Part of a small language model's weights.
Architecture: embeddings untied during training, some layers without attention.
Training: a variant of Muon for these matrices, 8448 steps.
Each number is 500 + 50 x the weight over its row's rms, rounded and kept within 0 to 999. Layers, rows and columns count from 0. Numbers have three digits each. The size before them is the row's rms in percent of the matrix's.

# layer 13 MLP up, 512x128, rms 0.217, rows 428-511, columns 64-127
098:433455469429651561538548504472522491566464487557463412557480471489538437452591527543542496482521557548493433538502505526443528475460444427518585573485543481496539540502411464480467445559536508
111:425534498571534423508494408486548483495496425466547522568506459530564519507422546454451428402430531528507574433548524481515486437508534443520516493458533592526509564493592471471488531476520473
096:547505535427499443525554512432513408431455557474472528416473542397501498460444583590484488540523534426459536522511578496453554580489505547475478540484568500535498493598537572445489417552538462
095:505445407493566470538543453527584506485613488454524626427522496476473483572612580481461534478606543552478473523460508491497571449448494511491490486504486521518498518509438466550534500465507566
102:548559530532472587567590596517421518530504594543523521565551545536552462474459420529509472470615453518540493469507549434519506555534466414554530533523473460432517475567527562596414432467452417
102:501493523556589500514500580581459447532591523483479509449531548515559498533434471573385440505508531564443573460435511535521504467533556417545551582422500489461568478498502407467477525376596492
097:501545449445548520502548421575448446573486552558495486508548479587469543545424417489535484495481532438474443428456539488411556483465634514551507475417533555487458410460547530523460513463473512
106:511456595490520486502533489485570502472523545557455466449539525425410460595507511523432443576492413497477358563596543466505611365483479483413527485524492506562518459558546450519494574486462512
099:515456444556469472582479497436543518555461440496534484470488555504597510453410534565409498523496488531414483478501499484452484479453484513601485434434518487480542568632564488548392492435515476
108:472493450491489430483423468517477550499563413405430504444447501603559486474464479513452443573477430510513578523383612413430572509427522507471477545467492456511532512512510573492448439508579586
106:490524505424500430547429536488521503514480434578434534461523419484540512487531557466386479539507512459435436443495533388449544429471538387517502418463469581444495542528431583524525545433462453
098:444473418524496541540507420448399534436443582447460434535477456485496539436483511560464489523542631452503570477500430548501506497546589410533383589479532504514429570468467498482496584506469519
099:444539493542460463533453542448473531477352465606507494529541479386432596529451506527503516567499489607529561440558428463489461522489499526519517554470460400521494470546438544553583542476526548
099:543438495414480620470507481473444421451485421463446477517550509557536526575500481529541538596509483576420435597439544540500502447408459487527493524573478462482489451548550504512430586498569533
100:527432551528550382511597435464544498440507553474477505515512488480608490430536513489539481440498516464534482556544516497550495496518558481488436427381531549375566535529507484463421451440371502
103:457524445533417480590477470511498480573503527496434554545513461501596471433619562521550494504437537541507392566512469554527495448477514450502545508553455533376534483529517488461535580505433524
101:477486453514553582518348546418501500465595593566522509554515502484405526569498467532564530492555600536502531488522470559594527537551504485519546504441544462395414493544581518622563613438506515
107:469490460530595537428526528470510444502622478504595497545449592523520478416425454506553485475499466542491583553535505556534573551368516570485488421459563530458526564530559562382551590449540501
087:520512574494461526444573514499560449501449482435517410480581446532479460578534503523512483608573485514539488508447539444484600464504469563519565544521473398445420493536603363461484477503409462
106:506546514471460501501419478500541512541573473483467523577525424423614559574592468484558493497411541451467380369527573579544461554524453578441512460517505505557473425483478452441571495487424511
102:550537509509475450457414519599556442499433519548499592480501462537507553582446462538434446516528515365533573487497508449464442526485596506526602555535494558561521437586570515529428478501471585
107:601483579465502434424500495506523525556548573567468492408516533591527565511543512540469445491489439615517513494453570503416453542496509534539491485526579601585470481550561494477478552519443460
093:538525476486488515555436554416492522569552428536498464472549507548445526488571519462513540543445456555467449450560578538606571479534541451481545508496517440439533437490512465501479508543414495
100:542480554471554473557458480509487504475516535468477503476417513522553428526521375574516489521517501464434507452545504598544508499462513409522420425529501563471497456558500521449463464499543583
098:377604530501514525572458449498520524610495501540381451492449436506430527448535462495462536474413479516515536559499490476450566576490536536583446480513439525460399495536485482441529487464459530
098:582603493546588432518589378565546473484558503450537520527544498575382510536479412538462478455487486476426514491531508485442564472488507571520535564493486499500417567447514511464514514467462467
108:529556558582565471515529507571494432558487501472457503544378569447517446491524559459514480499502535476497442504477509485538446421398594471465491488483415497483455518429546537556499463469479485
094:528588442446510390441534466475518530503514488513543523573454543572525512523410402558431455422404466497584486502432522551498504524485484415418401423405410522489506514453486594463469454516541522
098:515472570576451398441577520593549571476560455519476453458486462476538463426460506477514492453476495454423552434469515549529458425504516561522547437530576445454554389463507502379492495479464517
098:457462586534482574465517445438551387470444417485466537515517465503536405466526485521427453475571464539519504408593573448447590380620456484484530486538495527530492511517401507451530424517460466
104:549617450512564596473428539500480428505480515506552506476521415475526471481571464510489460514589425517489515592504467546514483599466519475450483403512515586501501463522549415506565489464463543
113:486429547547460590455547420607452496458542463459419459582525444596572570466491438534480444557429440532592516588552517518482393470495552521503502477460500517502474464487593505525416459462561555
113:482511491485432482613507456434491492513465526479587554452547523524502495493539607493473513537429419503521563553576555470498491435478583514566426536518465576540493500537422549499362505441483460
095:448456571492405527618496542557567485514512608453580551459456464582580504416580458492494314409450492416460482413496505505527552469486474508519512496492423460502472455477507512517507470440530500
100:549429564464501536400501519522496510548474511558556450488514479504538526563453512484402496479530497477474460475466543466551592447542484466501480448563537542497402584482499537539424551477465433
093:415524380555428518413470499433509561542436496455453495522499519603435481476555466506436475528493460538500527519447519532546444527529519513486435553462446495456449586418518525545521523601515549
091:541534507520518476386515494561479516410460607496601396475537516498475669485487409496488468465465412556457526562484473488504533491480605492409476565520414460517452542558406555530480489442438508
092:539492440608533521566480507485581450549501546542460584507592426610535505473488445505529505536558421453517450474540447564556419538544377505474471553475480443557495556509456502494477526499393526
105:530515479502490434548535556493527535493490447528450499521437422489535402437538508534490466538473494605428511560562503546495413393560409458542500551494398477472472442481543521536460424488520416
115:528484467550500487500493505523498495531507513435458508519510525480466531534586453489509489484525487549451548392532588549593475416533476472400532512459438520598610589356528515498495582503529401
098:523492475497562488538523552564482509548525471570523571474498603492454460578533523563514530421573489439464519520487452537484564526568509449400549538507496418556486501556468441453420510438462536
098:553537498519509542564508492511447602471483528471544465627532497449556554586472455405558435501498387518504446514394441469537566437492510534493656533539484571480498492454425497554479546454443539
093:548501541502545421523535480470507391527586566547542545492497426506485437529528526552498396490509449564542479509530529467554514490429444540483542593495470518533498499538538496556435516520497574
097:426455468464533466446566512578475490503528515542498563416546541499439486504443518537436536559509554534469448424546489527540567411476604428505500363464514588455445517516457482531487462457505594
094:498400472478469420561442538511511463460530505608513481494493607502502442526441504508501546386544536487567477477532459535519567476451542448479508540541435483481497497517522457560499441488455457
113:509436499533466569557495484496456467434467562539554411508499471527510527464523473471466468514565555415547428395489476471443471564488563558543542383496425656459497465458619490501479467505570612
096:473594494500516503589460484511580537470498495478511392463521406421605494453451500494412506488515493508474538406463408520426486459454561508455453426523437534485516429596432545531483552471569456
112:471601584507465535487516513464384530557512515467540577645492554450516565469508494456506564506550498478479534464387467472513423568519583464511495550537450511529510449582455505573525472543530518
095:584551388545504558445557542488483445527488519460506600523433482483442509440478482479478485470531512518518548474529476610479522574522522442548515452492573381536531486440557453444493593448436504
099:508510469499526633459512468557530486518467560487490586536471526481505519485511374472493507495500444474426517492481463590507492479464442500484446410478440429476491510459451551412484559480460566
105:475552451552435429475564525411563537561506504445466502584429432452444439513497470602481532502570413440533535641496436525508500464459586491523505537539558547480526374565592494533523487531529441
088:416487518507549490489515528490565533460548502583477415519456522511555497582460490571586448505585581401443479496500499500480454506420450549593462464467500531501413559496497476538502569618502535
095:485568524497456455527515501526471419567435412541539455416551531587525405505505615524464487466543457491446439515545545506459557482424441499435562473416534486510448481510528564541519511457482565
100:475435484537575416494522446458445457498507502518498462431388479504502491444567490526475544430474574507515556518500479510590491540334522499468486454486534554451487530512517462463428541477450407
099:512508458457538581541524525553559449494533534499492605509468610489582505578523539568529462455607467523479444489413512560519521490559500510498479458465495500547455460494486490550533457544528556
095:493523506571563608583464463577501495493446432513468465526463378532532554471520488477466565436539494470495547543561411503558580578567486470487521464524601502520576545555511501502507547396485529
094:458440511529476494510500582451481589515489566487551416507558489457477492466567458524498435419523590557528532449424489488525430496421562540521496440555494465510509521459470583476463509551624484
101:479498466453508444525496553422532466483430537606480528449560527555443461570472549479552578522548527518485507504487503539502494597460450602516512507509512499465559408569425532495504621525532476
106:452408601543560585490509485574447423517527437425470559501480482525541452579571494494513495441465434491437583480549540500378523393565573565391547468487495517485569498607498509559493451518503511
104:458424532514473457565625512518521482493497479546483522407524468430470587550506537625431517486483520546543419461516493453468373584413569437488484517457543543501533440621604479465592454513529480
098:486437541455427432579532535537436439452572558486475543564479528515512543504491511510571451473519486474416449471554424527428475529443554536602528540482633462533483513490553396459558406468402483
098:429451539531530512400531537479412512434554508527574495533463509536509585504429495561518425544550567453557460469384503539575475545496572546527493491511425492585384517468535452557460487469465493
107:473422453430498418531477515393573556567569442487477523473548487586427496472416508449482620407577486525506527558507477540506517480507502502456446507436461539489432436565484423459532571491433519
099:490469561444477579590491489475487555497490544565569543532523565601553532409613515549492545479523535535569474510611369569493497511521467422528472545490559507510385522517599484477418431557474447
092:481407468547524520598472433405551463470531513499415476538564535499532486483421571467485466473480515552514644410535455546510516473568482557507539513559546453472463621419471499485476529432437579
091:511444501468597563559474410544529562505588453482432486537421532507531536520548500462491503461453472522428570544548496557564459403451445489469510493579597523516522538533456549536532416478493528
102:533538525502491578528531496518559452477441439531608515472501414537448396406540463441433499449474389483497531491502589480538531489514531502397594475563424589529422517526364533533424499550454478
102:466552542467541549511468424534574500471515485455537461514481491476560519403541529491504545516511513562450580456461491463535598584451511404513458454521461462516457569599506437521450429416556473
106:505513562468467496515478439457512497470558477332596470468508501577491491431446506543509500508477533449544442477549583532510448434402489529507501652549498538512518471453499525488528535513493467
100:455560459540492519595506494517453515404587412386511531528551546588484542496510582481406500557504498516566493476479457451533466583570567488536648549525525467461526494468484508517545392528490532
114:521489488486492438553451486450506597474525516450562489552584479461408412592546414549423622367511453452527463472514481443487497441422496608490545445484576561573547501515497385506523481556507459
097:521517488504544459470475485544505427507426489438535574495508521495463596573457470556539469377556507515529577494481524430520456552471474605436591477393525501505550475454465503599485591548501591
110:473461497559503507492551519550504526399522508444484406539428488541530461470470538599513511492531424471490442544553518526564571506507619513513622561458426564449444465426479511417504550532386480
102:449542528479587481537501510558409565522454573488527450489487532483492435502521413479569457494450499608368384415523498446462462462424487529467466434548485459530577437581540496422602477486553481
095:426415410548473459458504457433517458438467472531525509497486542550496600459553509583412445493407504614522527578391606530453578497515417505489467529529503471480473463517421499567530437512537492
094:534538562498536554440566524480554539565479542479577516540588543452521536471524496583456437505539536482504472398507472510443475431389509386454550594412551510446517530500426529531386531513531550
098:547363516465529545520449463483616583489478497516475473549467583467517506573519532541488417456508547554552510508516566487516509513571508573541482521540502464566564462472577446467518516430462520
107:537509492448498450555516531531458443571439458562398479439436473520425544507451440532436577460480506556482503493539462485498615543471581548524498496557495527512410575447431552457463485439484479
096:625571538451546524531504525474396499440510502492360480530452505416462464399430478530514501559482460534530479404565492547493496460489469500505592432448487490440554486467574534554423545476483558
104:561516497525452511547572479475454563510563504603431504467493468479458509538606486626539512518549543507402496579406526504485532437401465502481549494549436523472449442475413523387478587501379498
099:457464610460498545574485407501494570520571537494549458536475498501449491479451454455609453521430479488468514484462589437466560461528541500451489416521580528429541490486510526553441520495469415
095:496488463496547515524474568469412455576392440457560521523465521518520503504432520484541403539472564502444479449487424492448482572457488469498467529389585540506543530455501542495547540376457480
095:463474533536511547504515469579564473530487504569521459557464596500557559604607472486474541410495526500516441509465484509507500524432400602440516461486516454427538485415552564517416429473435578
095:562507580470430425512431563441534460509516432580530440515510517581567534530492532576422493480561507529493457469472542443540476485420487425413520406510472524489521464446510505552456485527530526